python train.py --d_model=96 --norm="rmsnorm" --norm_place="pre" --positions="rope" --tie_embeddings=false --beta1=0.9 --schedule="wsd"
Each number is 128 + 24 x the weight over its row's rms, rounded and kept within 0 to 255. Layers, rows and columns count from 0. The size above them is the row's rms in percent of the matrix's.

# layer 2 attention output, 96x96, rms 0.262, rows 0-71, columns 0-95
size [ 91 100  94 100  87 105 113 113  99 105  88  95 106 103 119  98  80  96 108  99 107  96  87 102 105 116 100 117 102 110  91 108  92 101 102  89  93  97 103  83  88 115 108  99  93 105 109  87  92 111  92  87 109 101  98 108  94  90 100  96 110 103 103  94  94 101 103  93 101  92 113 103]
[[108 141 118 138 155  81 134 130 138 128 124  99 155 128 118 138  93 125  92  84 159 113 110 130 143 102 170 118 118  99 131 120 130 127  97 123  64  96  93 101 116  99  83 154 109 122 122 114 106 159 119  98  90 141 125 110  96  90 134 102 111 100 116 144 136 107 168 120 148 104 103  94  95 115 151 129 127  97 120 154 101 184 154 101 144 145  88 130 105 126 161 107 141 140 141 115]
 [151 131 112 130 109  64  48 124 161 123 137 136 105 135 103 102 131 111 152 155 124 167 185 132 145  95  98 112 123 144 126 131 124 137 174 144 139 132 132 157 157 146  84 159 108 137 132 160 163 117 135 134 126 119 139 173 125  96 156 116  97 134 139  95 142 109 145 129 123 130 180 114 126 118  99 128 145 148  91 141 151 116 150 101 115 128 138 124 183 117 132 123 101 147 154 149]
 [114 153 128 155 110 142  91 155  95 154 107 102 113  98 110 111  85  98 100 156 109 116 162  93 119 122 116  89  91 125 156 173  92 144  79 131 147 123 143 147 147 142 116 174 158 109 125 129 141 125 118  70 131 153 126 122 159 114 136 178 140 166 160 132 157 137 128 131 104 106 149  77 127 143 136 115 116 152 147 126 124 155 141 119 111  89 113 133 113 140 101 117 102 100  92 114]
 [ 93  77 118 121 110 157  78 137  61 137 183 117 143 164  91 114 101 124 135 164 133 146 114 132 125 118 123 121 103 103 122 107  61  84 130 139 139 101 113 117 152 127  84 117 122 102 140 107 128 158 143 126 143 123 127 173 182 119 140  94 142 113  90 133 120 126  94 147 119 132 167 121  98 129 158 116 121 108 140 125 122 147 147 128  87 135 138 153 134 154 151 145 125 140 120 139]
 [152 130 110 120 101  76  97 127 136 135 178  94 146  97 191 116  98 130  84  96 147  99 121 148 142 131 119  71 112  99 128 110 121 108 112 135  81 124 125 129 126 113 125 130 145 123 156 101 136 153 147 152 115 151 144  95 150 188 118  99 101 129 118 114 123 153 146 153 120 139 151 129  89 121 160 130 153 113 139 128 145 134  81 162 137 114 143 129 108 164  86 157 129  97 117 116]
 [106 135 107 190 103 119 161 119 164 112 112  99 149 166  95 131 130  90 131 186  91 131 140 154 146 136 147 142  66 108 150 105 118 133 158 139 106 104  95 121 131 101 108 140 124 130 147 115 134 151 162  90 133  86 138  80 116 112 132 130  97 110 116 184  95 124 135 116 153 159 152 106 119 117 163 125  99 169 119 128 133 123 152 142 116 134 126 151 131 109 156 116 109 138 138 155]
 [109 130  84 128 131 110 125 148 161 125 167 119 166 135 112 118 147 168 145 104  88 150 145 115 137 131 136 134 102 187 134 124 150  86 162 157 129 110 127 117 160 136 117 100 139 135  96 117 168 119 123 118  95 158 135 102  96  79 177 118 140 122 115 110 131 124 125 132 155 125 177 143 140 124 167 123 147 184 151 106  68 118 140 147 105 132 157 117 116 154  89 111 131 125 103 138]
 [162 102 143 113  89  97 203 128 101 113 141 160 141  66 132 145  81 134 167 154 141 155 103 131  58 117 146 120 158 168 101 126 118 162 155 109 129 137 119 103 105 129 126 136 118 169 141 130 164 123 127 139 115 126 103  96 122 144 105 139 120 141 119  91 165 110 125 113 125 107 114 103  91 143 137 148 134 155 139 135 153 119 130 151 154  99  96 111 152 113 113 133 130 106 132 147]
 [162 134 116 101 127 107 103 102 112 137 141 102 147 123 125 125  88  93 122 130 153  78 126 200  90  73 174 120 164 134 118 116 182 142 112 110 116 146 173 107 110 138 131 164 108 145  87 107 162 110 118  89 150 160 131 130 128 136 143 115 137 128 121 184 121 155 107 106 117 109 114 109 150 152 126 121 124  81 100 126 125 109 142 129 112 153 129 121 129 118 110 125 108 151  95 127]
 [102 129  79 154 157 157 141 128 151 129 110  94 127 170 106  95 136 157 113 147  83 134 124 118 144 125 125 171 100 157 123  95 124 125 176 119 151 154  76 104 151 179 131 120 107 144 106 142 124  95 103 146 105 141 129 106 149 130 118 117 114 153  81 116  80 118 129 131 120 199 122 135  97 108 154 110 145 134 147 113 119 143 152 146 114 130 155 110 170 135 116 120 167 128 135 112]
 [130 135 124 185 121 151 114 108 126 140 126 171 110 193 115 106 167 170 126  84 134 126 123 124 121 135 132 126 103 142  89 143 119 162 116 144 157 122 133 127 137 104 126 135 174 127 102 101 150  99 101  98 128 122 149 132 145 136 158 120 176 157 171 126 151 142 144 153  87 136 123 145 105 131 167 158 134 118 112 143 184 166 169 165 138 138 140 152 103  94 126 135 128 154 101 137]
 [150 110 128 139  75 129 131 155 118 136 112 112  96  84  75 113  94 124 139 103  84 155  76 166 107  92 123 100 104 120 163 118 150 115 118 101  85 135 170 103 116 165 121 129  97 141 129 115 177 142 155 142 142 135 145 128 133 142  90  94 158 148  91 117 152 109 141  97  91 110 138 127 103 115 127 127 148 165 142 132 114 122 128 113 151 129 164 103 156 145 147 113 137  94 118 130]
 [120 105 146 162 100 131 159 109 154  75 146 106 121 112 160 109  64 115 141 161 155 141  88 149 142 125 170 166 182 139 148 113 162 133 173 161 106 149 104 136 159 107 100 113 137 103 101 117 117 169 125 139 153 102  96 150 180 126 120 154 112 135 129 103 131 123 148 118 123 112 120 133 128 134 136 117 130 112 137 121 138 150 143 138  76 118  93 136 107 135 123  92 127 163 115 159]
 [153 131  93 132  58 113 144 127 110  88 114 140  83  99  56 127 125 145  83 152  87 154 114 138 171 123 173 123 115 124 129 103 128 142 126 110 122 154 124 141  78 103 107 141 121 100  91 122 114 126 162 173 123 144 158 108 140 112 165 161 129 121 128 143 142 135 105 134 136 111 148 127 123 112 119 139 152 151 104 144 100 157 143 155 113 120 145  81 145 124 162 145 132 132 101 135]
 [122 104 138  93 134 108 126 101 144 172 154 169 148 161 127 139 174 131 158 111 119 110 123 144 140 159 122 114 162 192  82 128 127 144  91  85  88 119 101  94 171 143  89  60 116 150  94  96 118 152 134 139 134 130 153 119 153 135 160  98 152 106 153 141 132 121 169 136 141 129 121 149 145 100 130 127 133 122 110 118 128 157 166 137 129 163 108 139 138 136 142 119 133 113 142 118]
 [150 137 140  94 163 114 103 104 155 139 111 105 138 138 150 128  99  94 141  84 140 126 154 102 110 126  82 183 168  95 150 143 111 123 132 127 128  87 153 139  89 120 106 151  98 122 115 165 124 113 153 112 190 162 168  94 171 136 126  99 139 110  89 123 102 114 145 158 135 106 117 113 153  86 138 135 132  95  92 139 141 134 147 125 119 122 175 144 152 123 103 121 119 128 119 124]
 [145  64 146 165 111 145 103 157 120 101 154  98 148 112 167 134 108 178 124 158 108 111  93 107 134 172  88 142 107 137 142 126 146 126 160 132 102 112  95 159 123  97  88 139 108 134 119 123 124 118 154 136 117 135 140 153 137 113  98 187  99 134 160 159 148  93 116 139 109 123 110 134 152 117 111 117 135 110 134 169 118 158 170 147 110  73  94 129 151 130 136 144 125 127 154 127]
 [149 127 135 117 122 132  88  85 158 106 111 140 129 124 137  77 111 112 111 139 113 187 104 128 209 136 119 138 175  97 147 109 163 156  94 121 116 123 120 153 105 123 145  71 103 121 114  97 166  84 126 136 130 165  96 169 142 166 142 119 150 112 126 123 101 123 141 152 115 135 159 115 111 106 140 158 119  95 143 119 147 109 125 127 135 126 149 131 119 177 133 132 135 150 117 128]
 [131 139 113 159  96 148 137 123 112 126 143 150 107 100 127 106 136 159 148 172  66 133  96 124  82 135  73 106  93 103  89  63 135 152 141 167 162 127 128 137 154 156 110 176 100 104 165 117 147 152 147 113 129 158 133 167 136 142 137 148 149 151 121 137 125 148 133 164  91 124 112 111 144 138 137 131 174 147 111 138 168 124 126 122 142 132 108 137 133 122 125 124 154 125 167 135]
 [154 119 128 135 159 104 116 105 107 139  94 140 117 102 171 136 118 103 128  98 190 122 147 125 198 130 113 140 164 129 136 173 152 152 115 163 140 178 133 122 134 126  99 100 125 103 107 157 103 132 146  73 165  85  92 131  86 123  93 139 128 128 106 147 146 136 123 151 120 162 146 120 133 137 121  76 111 114  93 128 100 140 127 130 127 161  99 126 134 138 132 112 155 133 143 148]
 [103 142 117 123 122 138 131 122 130 137 120 167 161  89  96 144 177 156 161 132  67 152 138 146 108 122 129 141 112 136  88  90 157 152 148 129 118 109 145 150 149 104 118 189 153 144 134  92  90  76 113 188 136 120 105  96 181 147 158 104 140 123  97 119 120 123 136 105 113 144 128 141 129 133 159 132 163 114 139 145 155 123 148 148 114 153 101 146 129 148 125 154 115 136 138  97]
 [118 137 152 150 138 122 106 108  81 147 125 183 114 134 139 120 150 128 119 117 133 132 145  78 129 125 105 174 123 162 161 169 118  93 121 150 114 125 161 168 125 179 107 145 162 133 147 128 115  72 185 125  93 166 117 145 160 124 158 146  96 129 169 135 137 120 139 148 133 123 128 100 181 136 135 125 106 128 125 126 120 145 111 147 136 159 113 145 102 165 110 131 118 168 156 136]
 [149 143 133 113 103 129 165 115 139 145 151 139 100 126  94 134 135 131 143 132 155 124 158 143  97  68 182 123 165 137 105  74 168 125 141  78 113 139 101 108 134 152 100 163 108 162 140 137 106 203 138 114 170 172  95 141 104 113 170 153 108 135 159 141 142 149 109 133  95 130 123 147 146 125 137 147 142 133 119 137 136 126 106 137 106 123 123 144 147 124 142 160 144 121  91 143]
 [124 132 111 116 129 123 134 109  82 153 128 167 118 145 145 137 145 113 173 137 122 155 144 179 182 111 187 177 145 113 125  88  87 175  90 106 151 137 138 133  99 142  99 151 179 157 131 128 130 162 108 121 122 137 153 105 140 124 130 126 104 145 137  90 160 121 125 105 154 122 115  93 106 138 152  99 136 111 112 130 132  96 128 129 110 147 111 144 139 107 118 116 119 176  86 150]
 [108 138  93 130 105 108 114 120 116  84 136  74 123 183 140 130  55  92  96 143  98 117 167 112 121  64 171  90  57 147 109 139 122 145 181 118 137 134 133 156 131 116 129 133 119 132 112 140 121 143 120 107 138 114 114 130 141 131 124 162 131 124 162 128 132 135 121 145 113 155 160 115 121 140 117 131 120 102 153 151 117 118  88 137 125 114 107 127 134 125 155  95  83 116 134 112]
 [134  98 136 145 144  77  69 117 133 128 132 127 146 140 128 117 143  60 133 146  97 137 152 167 115 157 115 122 173 113 111 132 114 135  77 156 127 153 129 165 138 179 102 148 119  88 124 146 139 155 102 168 117 113 136  83 163 125 132 133 142 172 125 183 143 118 107 122 121 158 141 116 140  79 148 125  95  97 119 128 132 131 109 116 144 115 119 144 119 126 120 138 105 153  89 128]
 [141 127 131 165 143 166 128 130 149 145 119  80 128 120 120 130 107 148 140 146 126 154  91 102 103 124 146 150 118 144 182 138 123 127 204  87  71 137 125  99 158 162 122 138 127 132 159 141  97 112 131 152 108 134 206 111 152 110  91 186 135 101 150 129 116 119 135 115 166 152 105 130 113 119 141 164 142 117 140 115 115 137 125 137 117 137 119  90 146 130 117 111 139 139 151 109]
 [110 146  95  97 161 150  57 101 122 116 134 140 155 120  97 159 143 138 163  98 152  80 129 120 142 151 125  56 126  76 154 133 135 160 114 121 146 151 132 152 153 140 162 134 100 159 107  76 153 115 142 107 107 132 153  88 122 157 156 118 110 110 123  85 124 161 144 168 120 142 125 153 120 136 129 121 133 130 126 107 118 109 163  98 120 121 104 121 112 134 125 115 110 114 122 102]
 [ 90 133 103 105  87 125 200 138 105 121 109 222 175 103 116 141 129 191 175 152 166  98 117 111 120 133 145 148 120 178 131 156 114 139 114 118 109 132 132 137 130 145 132 114 113 105 140 117 129 133 127 118  89 126 128 115  99 145 138 103 105 112 137 116  97 152 135 136 170 145 146 143 104 135 105 148 138 152 126 132 128 106 113 160 142 123 127 123 110 120 131 152 128 171 150 142]
 [156 148 142 145 141  97 111  96 192 158 144 147 117  99 151 144 145  81 155  95 192 101 139 135 128  95 135 110 125 113 111 174 164 102 136 117 154 158 161  93 140 107 118 142 140 157 192 105 121 129 123 118 132 134 129 116 159 106 135 108  93 158 180 140 139 116 126 172  90 102 122 116 120 138 152 123 131 131 109 122 135 106 112 123 116 114 137 139 129 102 142 169 113 122 149 141]
 [158 102 143 132 156 102 108 141 128 111 117 153 146 134  90 173 167 150 179 149 154 171 119 130 144  86  95 128  80 114 142 108 125 120  85 150  90 111 115 136 200 159 157 131 130 121  78 150  87 128 117 161 122 131 124 126 123 127 128 126 106 132 105 123  97 139 131 129 167 148 129 137 127 120 153 109 139  96 146 105 155 152 109 133 112  97 130  82 107 122 121 167 115 104 134 109]
 [112 117 119 163 193 139  79 102 102 187  97 159 134 102 128 155 129 107 137  81 127 115 164 122 151 160  73  82 112 117 105  98 138 151 111 158  88 129 113 146 119 115 173 117 103 154 158 151 147 113  85 136 145 112 157 119 143 149 158 128 153 111 129 139 116 109 137 145 110 152 123 136 148 134 135 140 125 141  72 107 138 108 102 122 131 111 138 109 144 146 113 111 117 149 133 108]
 [ 95 104  84 132 116 163 151 108 124 173 111 169 132 111 117 124 136 152 115 169 103 117 160  85 129 114 131 142 127 125  70  85 171 120  95 154 117 111 154 145 110 146 106 119 172 127 144 172 117  88 118 114 103 143 134 153 153 140 136 128 139  64 151 133 119 155 104 134 111 134 148 101 115  83 115 144 117 130 140  83 127 157 153 155 137 117 144  97 109 129 158 105 125 117 142 119]
 [164  87 108 136 173 140 104 154 112 114 143  74 153 143  93 112 104 150 119 133 131 105  81  98 152 135 127 131 111 133 174 132 122 117 149  91 119 128 142 188 130 108  83 122  88  95 128 112 124 109  96 171 137 152  63 111 119 130 109 119  95  79 160 139 146  97 137 121 130 142 126 139  98 131 157 122 136 140 148  97 111 108 129 117 126  96 154 117 113 142 133  98 124 128 154 138]
 [142 124 149 134 137 153 118 112 121 147 112  86  84 116 121  97 101 120  89 131 136  94 126  88 104 162 100 123  86 130 111 164 194 115 112 132 115  91 147 145 155 111 112 151 103 101  93 123 147 135 127 152 112 167  68 121 149  58 124 106 138 104 116  92 155 153 120 114 145 143 151 146 133 139 129 130 127  97 129 127 157 124 126 152 126 138 111 144 140 117 103 158  82 129 158 145]
 [101 101  98 150 158 123 111 122 145  87  94 125 150 165 134 150 128 114 129  91 173 143 149 169 142  96 138 135 176 113 143 170 108 143 135  88 156 167  84 109  84 134 124 127 117 132 113 118 133 106 188 119 111  99 128 129 130  98 121 149 122 105 108  93 106 157 157 138 152 128  93 109 140 138  92  80 104 127 119 149 141 110 132 130 103 116 118 120 126 116 151  90 160 110  91 121]
 [111 135 145 132 139 103 110 141 125 129 102 173 153 157 140 140 144 108 141 142 146 127 177 114 159 111 141 154 184 151  98 127 170 121 130 140 110 109  66 177 166 121 112 116 140 109 140 106 124 100 115 126 150  64 168 137 181 140 104 108 139 158 107 131 131 111 168 130 135 133 127 151 102 110 143  79 107 153 137 108 128 117 130 163 105 114 122 133 146 115 130 179 134 160 130 126]
 [123 138 108 113 134 136 140 129 130  92 142 183 126 149 106  98 129 183 137 111 104 171 145 108 127 141 113 122 107 138 136 118 127  99 140 102 122 125 134 105 138  71 185  90 149 128 147 105 130 122 101 109 157 142 120 129 145 126  97 131 199  55 146 133 112 155 129 165 145 151 110 125 118 116 179 123 125 130 161 137 116 139 108 144 179 137 129 118 172 133 145 127 134 117 149 139]
 [157 130 138 152 111 116 118 152 123 120 118  68 122 151 140 127 103 141  95 149  50 100 107 128 113 122 143 122 114 190  90 134 132 201 120 109 109 136 129 125 134 132 137 142 172 110 105  99 140  92 185  98 119 112  95 157 135 123  81 109 131 141 162 112 129 123 146 108 108 130  99 122 134 144 115 143 142 112 161 120 112 129 134 163 120 116 115 156  89 156 120 139 120 106 135 117]
 [119 168 129 169  96 154 107 135 118 126 114  89 103 126 131 132 154 109 109 154 101 171 163 195 171 136 121 128 148 120 134 150  93 130 161 133 132 105 135 108  99 117 126 170 111 165  78 163 102 112  92 102 131 122 144 156 134 163 139 155 119 100 122 122 133  98 108 147 111 136 103 133 111  98 124  83  93 121 123 142 166 155 126 122  97 105 149  75 110 124 136 121 108 113 139 142]
 [138 125 128  79 137 169 132 163 131 172 109 134 113 102 149 126 150  87 137  74 152 141 162  82 125 174 135 154 152 170 135 143 121 108 136 113 104 149 136 151 109  90 143 162 157 114 109 115 184 128  93 141 126 125 147  56 144 131 117 157 140 151 116 138 130 141 129 120 104 165 124 118 126 123 106 120 146 120 147 109 111 131 122 140 152 145 106 127 116  62 114 110 117 141 107 150]
 [133  98 123 109 136 142 160 139 118  71  79 121 143 123 103 108 100 135 148 189 162 146 101 121 101 134 169 174 130 140 188 149 148 128  91 100 143 107 123  95 152 114 162 148 146  97 133 159 136 161 119 125 120 161 139 128 131 153  84 152  85 114  91 120 129  74 143 130 146 110 134 123 119 145  89 145 132 126 134 118 128 117 136 124 155 115 106 107 108 129 138 171 136 104 142 132]
 [125 141  87 105 140 122 146 127 117 146 112 155 137 149  99 125 142 117 153  65 144 130 149 136 113 106 153 111 204  87 109  91 150 152 158 144 116 148 103 129 123 146  95 159 182  77 137 111 159 163  75 145 151 165 145 120 107 166  98 141 156 101 137 128 118  99 125 148 138 123 122 132 129 103 125 131 151 110 144 128  88 129 116 104 112 133 133  78 139 104 115 118 129 136 137 129]
 [136 116 127 135 101 162 139 152 125 147  64  94 105 111 124 142 120 153  90  96 101  96  87 106 112  87 122  96 128 110 167 134 169 118 130 120 139 110 175 162 156 151 130 137  90 148 120 172 137 133 146 134  84 118 118 133 127 144 121 106 110 148 131 134 149 152 140 105 126  93 120 137 107 145 104 132  88 116 111 143 146 118  85 126 159 145 131 134  89 138 102 104 147 139 199 140]
 [127 144 172 153 147 170 155 131 130 158 141 100 133  90 161 102 145 125 196 147 133 137 116 131 152 135 110 144  89  99 159 146 167 149 148 131 122 105 104 109 132 142  85 141 112 123  93 149  83 139  91 111 177 154  88 122 141  93 157 139 151 114 100 128  81 116 114  99 134 114 103 130 110 133 147 117  88 156 109  95 127 175 127 128 120 112 129 137 124 138 109 124 116  89 138 123]
 [108 116 150 130 140 121 149 169  83 106 116  93 157 115 119 112 108 170 153 114 158  66 143 132 152 125 160 121 141 119 173 148 150 117 113 114  91 157 132 114 151 115  77 160 168 202 135 143 143 110  98 145 163 112 153 145 105 143 126 133 107 120  89  73 135 170 160 124 120 131 112 139 138 134 124 123 108 119  88 127 127 117 149 159 132 114 136 155 145 105 116 138 137 127 138 139]
 [126 118 152 179 136  75 109 104  95 122 186  78 135 162 135  79 102 102 144 153 116 117 100 119 123 132 151 174 110 161 117 133  75 133 136  93  69 150  76 117 152 148 113 150  76 128 130 123 112  88 101 150 122 145 101 155 117 161 124 147 153 118 129 118 129 130 120 127 104 140 124 130 114 148 115  98 107 147 150 142 143 133 108 139 154 102 126 129 131 137 123 114 108 134 106 141]
 [106 112 107 144 128 122 157 138 119 117  89 131 152 123 116 115 111 174 137 159 143 133 147 146  94  69 166 108  70 151 138 117 139 132 139 147 123  68 165 150 132 132 119 156 149 123  76 179 127 129 174 148 160 113 131 143  67 167  89 117 157 132 133 106 113 132 135 164 121 111 115 106 135 138 128 167 150 130 148 112 126 144 159 114 125 115 139 102 119 127 144 144 105 145 121 162]
 [ 95 116 133 179 129  92 110 159 119 130 148  90 121 142 105 138  64 136 100 133 136 128 137 169 128 108 133 129  85 101  94 135 115 183 169 106 151 120 192 104 156 127 140 103 102 114 129 126 164  98 102 118  91 152 130 144 104  84 147 161 114 108 157 104 115 122 155 137 143  91 134 130 124 111  91 129 105 107 119 131 141  97 107 120 116 142 137 158 122 143 161 103 139 118 125 118]
 [103 128 141 122 108  88 129 161 128 100 111 133 125 120 112 169  79 116 179 110 137 111 161 189 160  83 185 126 126  80 147 129 150 111 145 145 132 134 161 121 137 139 141 153 124 156 116  97 126 134 101 124 116  88  91 142 167 126  86 151  85  87 102 142 106 116 112 113 128  88 130 124 160 121 115 103 127 104 141  92 127 120 120 144 125 125 122 104 150 104 147 127  99 145 152 120]
 [135 133 154 121  85 129 128  87 120 136  99  91  91 169 145 158 122  91 176 107 150  99 124 170  93 150 167 130 120 164  91 129 145 142 153  83 125 157 139 138 140 161  97 116 151 130 123 125  75 114 144 157 101 135 134  85 104 115  92 119 158  89 125 139 121 122 107 134 140 161 109 149 145 151 108 136 111 138 100 167 143 153 138 123 117 118 128 117 123  84 137 131 101 103 106 101]
 [124  79 183 151 131 161 164 133 161 165 117 147 132  77 158 141 147  98 173 108 163 120 131 145 112 157 143 145 156 109 112 106 102 111 155  98 125 147 151 123 125 130 103 144 126  75 110 139 178 113 103 139 107 137 128 153 169 119 102 117 161 114 145 101 100 112 119 107 154 102 153 121 123 123 103 160 142 111 110 103 130 129 146 116  93 110 113 107  84 100 128  93 133 135 114 156]
 [111 156 134 121 135 133 140 101 143 143 127 215 119 136 133 141 147 176 141 173  97 163 172 144 135 106 186 130 152 139 115 154 138 157  98 120 164  97 124  93 110 118 103 111  79  95 124 126 157 155  87 155 147 107 164 115 168 169 126 108  97 142 136 123 120 126 133 158 144 136 131 111 116 116 138 129 138 132 105 121 100 102  90 157 152 110 130 128 150 126 144 127 116 145 141 128]
 [140  99 188 151  78 130 156 171 140 113 117 128 113 112 130 129 119 166  39 122 138 141 124 139 139 108 161 141 194 175 126 141 143 133 114 129 119 149 133 170 125 134 161 169 128 150 103 145 110 122 111 151  65 124  99 142 134 114 107 138 155 109 115 134 122 167 137 111 131  95 127 137 138 128 101 141 124 139 163 143 123 111 116 113 139 158 128 121  95  98 137 129 142 138 138 149]
 [169 133 118 168 121 157 142  89 121 135 118 164 133 110  82 130 164 114 152  96 121 177 147 106 179 140 113 102 148 126  96  81  78 114  93  91 103 100 122 102 127 172 149 117 160 130 116 124 111 112  90 146 144 141  81  99 136 137 104 138 108 158 120 120 140 149 123 128 145 156 156 137 124 163 133 114 132  93  79 127 136  99 117 109 101 117 121 135 117 118 131 148 104 107 149 103]
 [108 125 136 161  89 104 127 108 146 161 160 147 135 184 163 158 173  94 110 136  70  97 154 122 106 105 155 105 104 190 115  74  99 122 129 169 142 140 118 119 139  97  81 128 135 147  93 138 183 160  95 143 132 139 115 135 122 153 101  99 136 144 163 145 145 100 146 113 145 148 109 127 130 153 113 141 128 139 114 134 123 108  99 108 120 133 146 132 122 142 111 134 127 136 117 137]
 [139 128 138  89  87 114 117 111 138  81 153 117 118 144  98 101 108 145  86 175 132 118 151 109 138 148 130 138 120 176 107 120 127 193 161 130 159 100  99  91 116  70 161 196 109 127 130  93  94 129 168 145 128 120 111 112 164 118 150 109 150 140 116 143 111  97 136 126 118 146 141 153 143 131 118 130 164 144 116 116 149 127 108 118 126 117 153 119 128 145  85  90 127 128 145 126]
 [ 61 141  79 119 123 151 110 138 107 156 109 151 114 146 113 100 147 141 157 109 196 140 124 151 136  67 118 102 117 100 118 128  98 141 111 127 133 112 159 164 187 118 163 102 125 146 145 135  66 146 131  83 126 141 126  94 147 118 135 125 122 154 113 135  84 129 126 112 146 106 104 120 143 114 115 106 149 120  94 114 143 130 120 163 102 124 117 124 109 140 151 125 116 124  97 101]
 [132 125 138  94 151 119 121 113 106 165 144 165 129 171 168 138 155  97 150 115 146 137 124 122 210 177 111 148 198 160  79 173 126 112 131 111 146 132 139  99 113 128  80 131 122 108 121 120  72  95 123 145 143 102 160 140 115 143 182 120 115 119 101 129 120 120 152 101 130 133 113 146 143 113 140 125 107 125 131 134 143 125 145 116 104 122 132 140 128 105 126 110 123 113 164 138]
 [113 183 140 141 122 147  74 104 135 123  96  99 178 138 106 115 137 132 164  77 131 102 132 132 124 136  75 163 134 107  96 144 133  99  88 153 180 120 112 130  92 125  90 123 123  75 144 114  97  80 111 129 117 137 136  81  81 142 124 138 133 136 139 138 138 132 126 153 117 158 115 145 121 125 171 125 126 124 122 118 112 120 159 138 126 113 105 141 104 143 166 112  93 109 106 115]
 [144 132 177 125 113 179 165 158 144 123 105 145 146  87  84 103  56 158 103  95 177 100 115 172 118 106 153  86  99 106 167 112 115 124 123 138 145 137 134 138 152 141 137 138 109 126 142 160 133 111 152 160 153 133  83 125 129 136 104 171 110 122 114 127 120 146 153 111 139 108 128 170 130  80 123 142 159 136 112 161 126 148 131 133 113 126 138 138  97 123 115 114 135 108 143 147]
 [124 127 145 160  91 138 133 115 118 156 172 133 113 161 197 128 131 136 166 149 164  59  95 137 110 188 152 138 152 189 135 145 128  99 171 126 133  86 163 101 110 152 126 132 107 136 135  83 130  98 112 103 123  89 129 145 140 121 130 109 102 108 121 123 131 142 137 110 146 130 151  95 142 140 138 114 153 105 132 153 139 149 130 106 129 112 151 152 128 115 135  97 122  96 136 142]
 [163 151 131 121  79 122 135 146 134  99 140  86 127 149  85 118  90 179  94 133  97  99  81 119 138 107 131 119  80 124 128 165 128 103 147 151 136 148  98 120 134 160  73 104  94 178 100 134 166 157 119 169 142 135 155 124 157  76 124 122 156 126 109 145 105 150 145 138 136 164 158 115 108 121 111 126 105 145 152 136 144 155 125 126 168 121 150 120 137 147 132 131 127 121 130 138]
 [103 164 104  98  94 148 159 141 110 111  82 154 125 141 120  87  99 142 117 140 166 144 126  79 134 108 154 114 149 145 139 104 107 183 140 149 152 137 176 131 128 117 170 107 133 104 141 130 105 165  83 172 108 153 123 129 161  93 149 105 129 117  89 156 165 147 159 142 139 125 135 128  98 151 127 132 100 121 111 155 115 130 111 158 148 106 131  96 124 104 144 106  97 145 102 125]
 [110 124 118 142 160 123  67 110 148 200 142 112 121 146 111 144 146 125 201 124 117  77 148 120 128 131  94 137  95 129 162 154 102 128 126 181  83 156  84 126  71 152 135 111 110 130 128 145 117 101 145 108 135 129  99 140 130 157 124  71 152  89 113 116 155 116 121 159 123 137 111 112 113 120 138 119 119 117 110 121 137 119 116 124 152 133 121 146 107 142 145 106 123 149 130 153]
 [151 108 145 142 138 131 136 169 151 140 119  97  99  97 102 152 127 142  85  95 126  97 109  92 133 129 108  81 115  94 165  89 105  97 147 108 121  91  70 172  97 134 124 155 130 132 168 121 129 121 111 135  79 122 110 162  77 140 169 147 137 115 118 141 162 119  78 100 103 134 134 120 125 165 122 123 123 162 125 134 145 136 120 149 123 122 156 103 127 126  98  95 110 124 125 115]
 [171 133 147 124 131 171 150 139 144 158 134 154 116 112 132 151 169 186 162 137 158 126 141  85 128 156 122 131 180 161 123  88 120 162 102 104 115  90 125 106 140 125 132 131 158 175 138 194 148 141 140 121 130  95 102  94 170 122 149 145 136 124  83  84 105 140 124 152 154 152 154 135 119 162 130 105 118 158 125 113 113 129 135 155 132 140 137 143 104 116 109 115 141 150 144 121]
 [141 142 170 172 154 174 111 154 109 124 156 122 132 116 129 113 140 163 123 133 117 113 117 122 171 150  82 110 104 111 152 117 159 144 143 149 135 179 122  86 130  99 103 119 158 105 115 185 120 122 131 160  45 124 152 123 116 139 153  69 127 159 165 146  99 116 172 138 138 120 104 137 130 144 133 143 107 131 154  92 148 119 102 142 141 134 143 117 136 131 141 135 138 128 122 119]
 [119 109 151 172  75 142 110 114 182 158  87 121  96  92 151 167 148 135 153 119 106 121 133 154 112 115 113 173 121 135 145 181 105 138 171 145 105 118  73 126 136 136 165 158 162 153 119 164 141  95 131 153 149 150 126 129  87  98 159  99 130 155 105 170 141 119 140 108 128 121 105 117 128 111 102 139 126 148  89 131 156 105 155 105 122 149 118 127 125 133 142 134 113 130 132 149]
 [138 118 124 117 116 118 119 142 154 102 102 170 118 160 153 180 123 113 117  80 136 140 150 166 131 117 122 139 162 130 152 156  93 172 174 153 115  93 160 133 135 106 115 103 154 150 125 142 121 170 167 176 128 130 130 134 122 199 140 156 132 106 125 136 169 151 140 117 128 108 127 106 172 119 112 148  88 106 116 105 116  96 156 140 152 146 118 133 165 132 136 136 122 106 153  99]
 [129 110 125 144  99 142 162  98 128 108 156 128 117 157 153 110 105 159 138 176 120 113 136 119  97 101 184 136 103 174 112 135 120  89 132 106 165 129 118 111 140 121 136 143 140 129  42 107 112 143 147 116 117 127 141 139 130 188 171 132 141 114  97 157 124 137 121  91 124 153 157 154 160 116 117 133 139 165 138 147  95 152 140 138 146  87 108  93 148 138 129 115 133 134 126 169]
 [113  99 154 109 132 161 203 120 129 144 105 162 104  99 149 162 163 124 137  92 163  95  89 143 117 128 125 129 176 127 133 152 195 177 124 115 138 122 121 152 133 118 164 120 124 167 142 117 119 121 136 115 147 128  82 115 111 100 111 123 106 157 110 142  94 165 135  89  92 106 148 117 145 147 115 122 154 124 113 143 108  95 136  89 121 145 134 154 104 140 141 113 148 120 110 135]]